Weights of a small transformer language model: 14 layers, 13.8M parameters.
Each number is 128 + 32 x the weight over the matrix's rms, rounded and kept within 0 to 255. Layers, rows and columns count from 0.

# layer 9 MLP up, 1024x256, rms 0.0802, rows 563-579, columns 0-63
[[110 154 200 120 131 123 145 181 135 143 118 134 171 130 150 148 135 107 139 129 109 138  90 108 188 160 173 122 120 184 174 111 154  91  65 124 157 117 161  85 191   4  95 142 154 137  69 121 135 141 127 159 127 164 126  91 123 175 188 107 124 135 150 176]
 [ 68 159 144 133  89  83 111 177 136 114 128 108 174  65 120 150 134 123 124  96 133 143 111 156  97 136 125 122 129  77  98 143 110 159 126 165 144 125 158 124  88 139 148  73 107 173 108 104 154 122 120 123 104 154 158 155  75 161  97 168 159 151 127 128]
 [ 74 151 124 152 162 106 112 170 153  97 110  99  96 164 114 112 109 101 110 160 121 136 167 102 136 139 161 140 139  93 133 110 179 111 195 173 163 150 100 110 104 101  85 121 127 194 132 126 170  83  42 144 175  90 123 133  95 133 158 141  86 175  73 136]
 [146 109 160 156 152  85 140 192 120 157 150 109 142 118 138 145 160 126 178 188 114  79 122 140 179  99 107 103  86 106 121 129  76  93  88 147 136 127 132 128 120 147 101 131 158 109 131  70 180  78  84 121 173 149 155 134 110 131  83 115 105 147 137 106]
 [205 164 104 123 135 146 115 108 103 137 149 106  77 109 141  82 151 102  77 123 113 123  68 159 136 103 134 124 168 149 107  95 166 163 123 188 102 121 157 167 208  85 157 175 129 121 163 108 155 107 154 135 101  62  58  92 174 145 148 106 142 153 110 121]
 [160 123 108 102  97  65 145  65  98 127 154 162 118 145 119  53 158 138 102 150 153 136 135 156 129 121  96 125 119 101  74 140 137 164  81 154 143 153 130 131  96 121 164 149 118 152 134 128 144 113  99 168 168 112 153 143 110 125 166 136 135 190 146  88]
 [117 125 170 115 132 173 108 133  96  20 101 126 160 142 138 112 188 140 165 146 173 118 165 106 103 100 169 123 131  88 126  99  62  63  83  77  89 136 107 109 148 111 144 183  81 141 180 170 171 123 170 131 106  80 131 136 145  96 148 119 133 128 212 135]
 [139  59 128 133 126 127 116  98 108 143 141 156  98 127 164 133 109 149 109  80  96 169 134 119 161 138 156 139 159 143 132  66 125 174  93  51 109 148 167 127 162 111  98 171 139 123 128  87 141 147 110 130  95 160 130 131 169 128 105 103  91 150 183 125]
 [166 167  97 154  74 169 160 138 121 113 119  87 136 108 155 112 131 132 156 164  75 144 149  93 114 146 149 102  75  65 117  88  95 138 138 104 143 135 147 155 119  87  81 114  74 197 148 136 102  93  80 122 144 166 118 136  52  34 160 107  98 139 133 114]
 [148  94 134  98 171 111 153  91 147 129 143 130 154 141 103 122  97  67  87 184 100 186  93 110 171 126 179  94 120  99 146 134 105 101  98 152 128 157 137  99 115 127 108 211 104 127 170  74 144  99 117  95 126 174 106  50  79 120  96 110 123 153  52 110]
 [ 96 182  95 161 178 142 142 116 119 146 145 159  92 145 132 128 145 151  95  31 135 140 113 147 121  49 108  80 115 145 139 150 156 126  45 141 121 128 115 117 104 169  99 128  95 173  95  83  70  93 170 116 162 126 124 145 190  81 128 122  94  90 154 150]
 [116 109 180 113 132 125 122 156 109 120 173 171 150 187 191  92  90  86 153 126  94 167 126 169 140  56 120 117 169 199 123  97  88 171 155 109 171 106 178 211  97 120 112 139 202  79 158 161  49 166 115 128 181 169 110 122 135  68 125  76 133 106 114 173]
 [183 165 169 123  77  72 132 131  78 127 156  97 113 107 108 185 136 160 162 151 125 142 167 104 131 131 136 101  73 168 171 171 122 143  73  63 111 101 152 155  67 158 160  81 177 101 152 105 155 149 115 121 132 187  96 127 104  94 105 128  87 159 135 161]
 [ 62  73 147 123 166 127 121 132  64  77 195 120 162 126 133 129  78 114 141 144 106  99  99 109 132 159 185 109 101 145 150 164 152  88 111 148 126 109  98 123 112 137  74  83 132 161 113 118 105 164 103 179 147 120 148 135 174 222 166 109 122 150 138 154]
 [144 140 134 146 126 144 165 113 114 175 127 102 110 134 165 121 146 138 127  90 106 119 111 112 129 122 133 129 140 128 144 126 164 151  69 107  97  57 160 108 155 150 154 163 163 162 139 141 168 128 135 163  68 190 127 174 120 127 127  87 130  88 128 115]
 [122 172 193 100 154 157 147 113 152 119  91 142 146 118 143 113 152  98 202 134  87  92 126  73 134 124 159 135  99 131  99 157 171 128 171 107 138 161 128 116 140 175 135  57 138 168 177  70 151 162  63 175 114 144  64 170 140 132 118 100 155 140 110 152]
 [118 154 166 131 113 121 208 120 148 153 122 105 146 117 155 136 117 140 131 166 116 140  99 148 125 154 100 130 160 150  91 170  92 140 168 122 144 130 161 193 209 114 142 135 188 109 186 127  89 189 130 102  46 157 130 184  72 147  84 122 164 114 145 148]]
# layer 9 MLP down (transposed), 1024x256, rms 0.0785, rows 563-578, columns 0-63
[[ 81 162 153 159 129 123  96 162 166  96 129 128 122 129 162  99 140 116 177 136  97 100 153 161 162 153 174 126  88 129  90  88 119 133  93 143 158  96 121 154 130 149 153 112 107 124 141  74 179 177  99 140 148 133 130 111 167  89 111 118 161 150 210 102]
 [147 161 120 138 174 130 149 113 148 141  54  91 163 115 176 146 112 160 124 189 129 118 116 124  87 141  93 126  94 169 134 138 150  96  26 156 131 137 109  97 132 140  79 105  59 151 129  85 146  95 161 200 142 100 145 130 103 115 171 172 176 116 103 141]
 [158  35 101  83 138 149 136 117 155 102 198 139 132  86 149 149 164 169 100 110 113 118 117 111 149  87 152 131  96 137 134  87  88 115  39  95  96 180 154 146  91 179 153 118 106 134 108 142 126  93 173 166  74 143  40 169 129 137  58  92 129 111 157 130]
 [118 105 132  97 134 103  94 109 153 106 113 117 125 158  88 159 121 130 122 102 154 110 151 134  59 107 154  60 172 141 142 103 128 129 115 130 117 136 119 147 150 124 121 133  91 237 166 169 111  48 122  99 137 166  82 107 127 123 130 125  82 118 150 155]
 [138 117 159 170 105 184 129 120  51 178  80  88  89 174 151 129  78 165 163 206 114 159  32  85 149  78 133 136  96 127 155 101 129 103 174  95 108 130 179  88 119  85 109 130 171  94 186 176 115 154 107 165 124 180 123  96 118 255 111 108 135 128  99  30]
 [ 94 143 132 144 113 132  93 123 201  84 173 204 111 136 156 108 125 131 122 113 176 134  95 144 131  77  90  84 126 128 133 168 137 117 107 120 135  94  81 173 128 137  58  80 169 146 178  98  92 131 120 172  93 118 107 125 110  72 171  95 119 107 111 116]
 [156 168 105  83  79  99   2 165 131  96 116 157 131 137 143 137 160 130 168  80  95  94 129 122 174 116 145 102 133 156  46 143 100 169 162 100 110 145  74  35 117 185  91 126 151  97  49 140 158 121 146 151 120 133  80 142 147 112 126 175  99 123  75  97]
 [124 144 128 109 130 144 136  83 125 165 188 175 188 122 118  59 150 105 109 138  71  96 108 170 177  85 140 173 155 134 106 125 157  61 125  95 157 200 145  63 122 100 124 105 137 111  98  73 153 101 107 148 120 137  85 110 145 120 130  67 135 109 132 133]
 [109 159 150 133 104 132  97  86 130 103  91 115 195  59 157 139 112 149 148 139 135  98  70 117 163 160 135  96 123 138 185 151  88 132 140 124 129 110 102  62 123 125 151 115 136 144 126 111 155  84  73 141 126 110 138 186 153  91 143 133 139 201 116 117]
 [171 156 123 185  58 127 112 117 125 105 130 120  98 113 180  80 118  55 104 148 134 134 108 170 112 131 123 100 169 141 165  95 114  73 195 134 149 105 149 113 169 153 126 149 126 107 188 101  74 148  97 112 107  87  48  65 143 117 182 135 138 151 135  83]
 [147 154 192 113 190  91 117  91  99  94  95 154 132 114 153 118 119 165 110 140 113 165 113 181 113  76 129 143 121 108  93 100 168 134 114 111 123 167  87 125  69  87  53 102 177  97 115  87 170 123 116 154 132 148 142 127 116  89  86 130 112  52  95 138]
 [112  85 117 121 117 135 129 136 131  57  99 119 117 173 136 200 141  96 105  76 184  94 146  74 140  94 121 129 163 178 185 138 100 123 193  92 132 114 133 111  88 140 191 129 149  81 127 187 102 159 143 109 129 172 155 125 147 144 155  73  78 121 155 129]
 [140 190 104 169 133 119  64  96 146 115 144  96 125 103 131  75 153 142 149 149 163 120 142 127 162 179 142 127 122  85 138 111  76  94 123 128 100 146 118 116  83 215 154 110 141 145 178 140 178 157 127 149 108 143 130 136  72  90  74 116 142 169 124 130]
 [124  79 155 121 208 157 139 163 172 120  37 125 145 122 144 204 107 137 138 154 163 152 131 121  42 167 186  87 159 158 175 110 137 122  87 123 149 126  93 117  76 186 183 157 137 138  84 136 174 175  65 116 133 123 136 164 149 117 105 128 160 137 128 182]
 [ 85 147 174 147 151 125 153 130 103 114 142 146 119  78 133  99 117 164 166 131  96 110  65 117 153 163 164 118  57 160  96 111  95 137 134 160 103 129 108 152 155 133  31 131 136 193 130 111 159 102 173 159 125  55 101  71 106  84 116 119 187  87 113  88]
 [133 173 191 182 136 102  76 152 107 100 129  85 142 110 131  61 120  50  93 167 150 140 136 108 124  85 123 146 166  92 121 149 137 158 110 165 118 147 120 116 131 131  78 147 162 126  96 221 155 203 140 133 135 146  96  60 126 181 140 159 152 124 113 121]]
# layer 9 MLP gate, 1024x256, rms 0.084, rows 564-579, columns 0-63
[[150  79 124 117  97 117 103 167 120 136 141 208 117 144 118 124 136 126 142 140 119 178 168 110 156  93 167  92 120 134  81 113 146 106 161 136 140 107 156  59 175 175 134 101  93 111 114 185  49 172 173 122 144  94  92 130 136 141 130 120 129 109 175 172]
 [ 71 129 119 131 104 152 141 141 110 134 127 140 119 166 114  74 130  90 146 144 126 198  81 144 130 132  54 107 135 122  87 126 164 141 163 163 174 109  96 100 138  65 104 102 112 122 163 166 138 138 101  68 230  98 196 118  74 107 154 133 153 166 113 141]
 [159 119  95 146 174 124  82  80  80  86 103 178 132 101  73 124 109 104 151 143 136 109 148 164 113 125 166 189 119 145 133 127 132 123  88 106 151 110 121  86 117 146 148 126 226  89  91 191 227 153 139 166  46 120 143 121 194 135 140 161 134 128 128 143]
 [163 115 188  91 122 113 133 117 138 112  99 162  94 147  88  95 134 154 140 177 150 138 227 136 163 163 128 204 113 214 130 144 111  98  81  95 113 172  99  85 136  97  59 129 114  95 112 131 167 170  93 180 162 109  70  81 192  87 148  94  79 120 135 220]
 [107 114 127 118 114 148 145 137 135 135 210 138  67 139 136 100 105 167 123 162 127 153  69 104 139 123 128 128 128 145 120  79 183 146  90 127  99 163 140  56 152 109 107  85 114 194 163 125 162 109 156 163 151 145 128 164 125 111 202  68  96 147 115  85]
 [179  84 174 142 116 120 124  70 107 139 128 183 163 127 127 124 103 151  91 114 137 109 177 166 175  91 117 186 132 105 155 177 145 164  75 106 142 114 147 215  53 147 122 120  99 118 171 101  97 122 146 126  86 174 105 150 158 135 137  41  75 103 141 110]
 [133 165 148  99 102 140 133 132 174 153 133 155 194 133 112  83 152 109 134 151 127 114  90 202 122  87  95 154  79 164  90 212 154 105 135 113 179 155 155  92  82 106 131 101 134 138 152 135 166 127  93  74 143 157  99 121  76 115 150  89 146  86 123  97]
 [168 152 147 136 157  81  97 143  82 117  85 155 129 155 176 135 162 125 143  84 139  89  99 162 140  88 146 138 149 120 121 190  71 117 135 102 123 131 136 139 106 164 124 104 119  91 115  99  33  96 147  99 115 175 129 140 138 116  87 119 135  99 136 149]
 [131 128 127 140  58  91  55 115  89 182 114 124 149 105 112 111  80 122 167 189 142 125 125 128  99 161 108 166 146 164 164 105 143 176 117  98 109  85 172  84 174 102 139  63  84 111 170  75 133 133 100 144 172 190 142 102 166 122 156  99 162  53 150  90]
 [121 162 117  97 117 136 143 115 131 109  96 156 118 114 123  78 111 112 124 121 116  90 103 148 131 102 141 121 144 179 100 154 142 171  98 101  84  58 132 101 147 112 150  91 146  61 220 149 117 148 146 130 133 147 140 147 144 118 178 101 170 134 143  96]
 [161  98  67 123 183 169 139  49 111 111 158  91 149  93 130  91 162 135 122 123 165 104  97  96 164  96 118 150 101 135 147 127 129 132  99 101 159 143 175 133  84 116 142 128 117 118 118 147 188 107 197  98  85 141 103  59 116 136 128 124 125 132 158 134]
 [165  56 117  82 115 143 170 109 120 123 134 190 120 131 169 105  74 189 114  97  86 122 144  98 106 113 166 113  72 168 115 140 151 115 121 165 200  90 109 155 160  97 166 108 144 146 135 118 179 126 150  86 136 135 138 145 171 143  86 120 120 122 107 155]
 [ 92  67 107 127 164  96  97 120  70 125 202 124 144 114  97 115 115 185  91 100 129 144 188 203 167 155 130 122 108 131 116 168 162 118 126 104 125 164 137  97 104  74 100 109 111  76 108 126 132 187 118 127 172 105 196 111 143 150 136  77 149  94 171 144]
 [185 128 165 110 100  77 154 108  87 112 116 134 168 155 142  94 113 147 133 102 185 144 111 117 180 135 124 150 112 189 120 119 123 123 135 134 128 161 106  83  97 117 143  81 188 141 171 145 117 114 120  87 146  93 107 151 177 129 206 113 115 119 109 115]
 [146  88  89 156 143  88  84 130  84 153 128 203  95  98 156 152  47 180  95  88 125 174  86 162 140 126 116 170 135 139  32 147 158  55 141  84  89 148 127 111 105 116 172 108  84 137 143 104 130 107 136 161 160 102 167  99 155 112 156 161 128 120 140 168]
 [178 169 115 139 183 146 153 117 128 146  52 171 152 206 134  98 153 160  84  91 171  78 194 136 136 128 140 160 137 230 148 101 137 104 129 132  55 153 124 121 121 101 181 154 211 171 140 118 149 163  93 115 107 135 114 171 153 118 115 118 114 117  49 130]]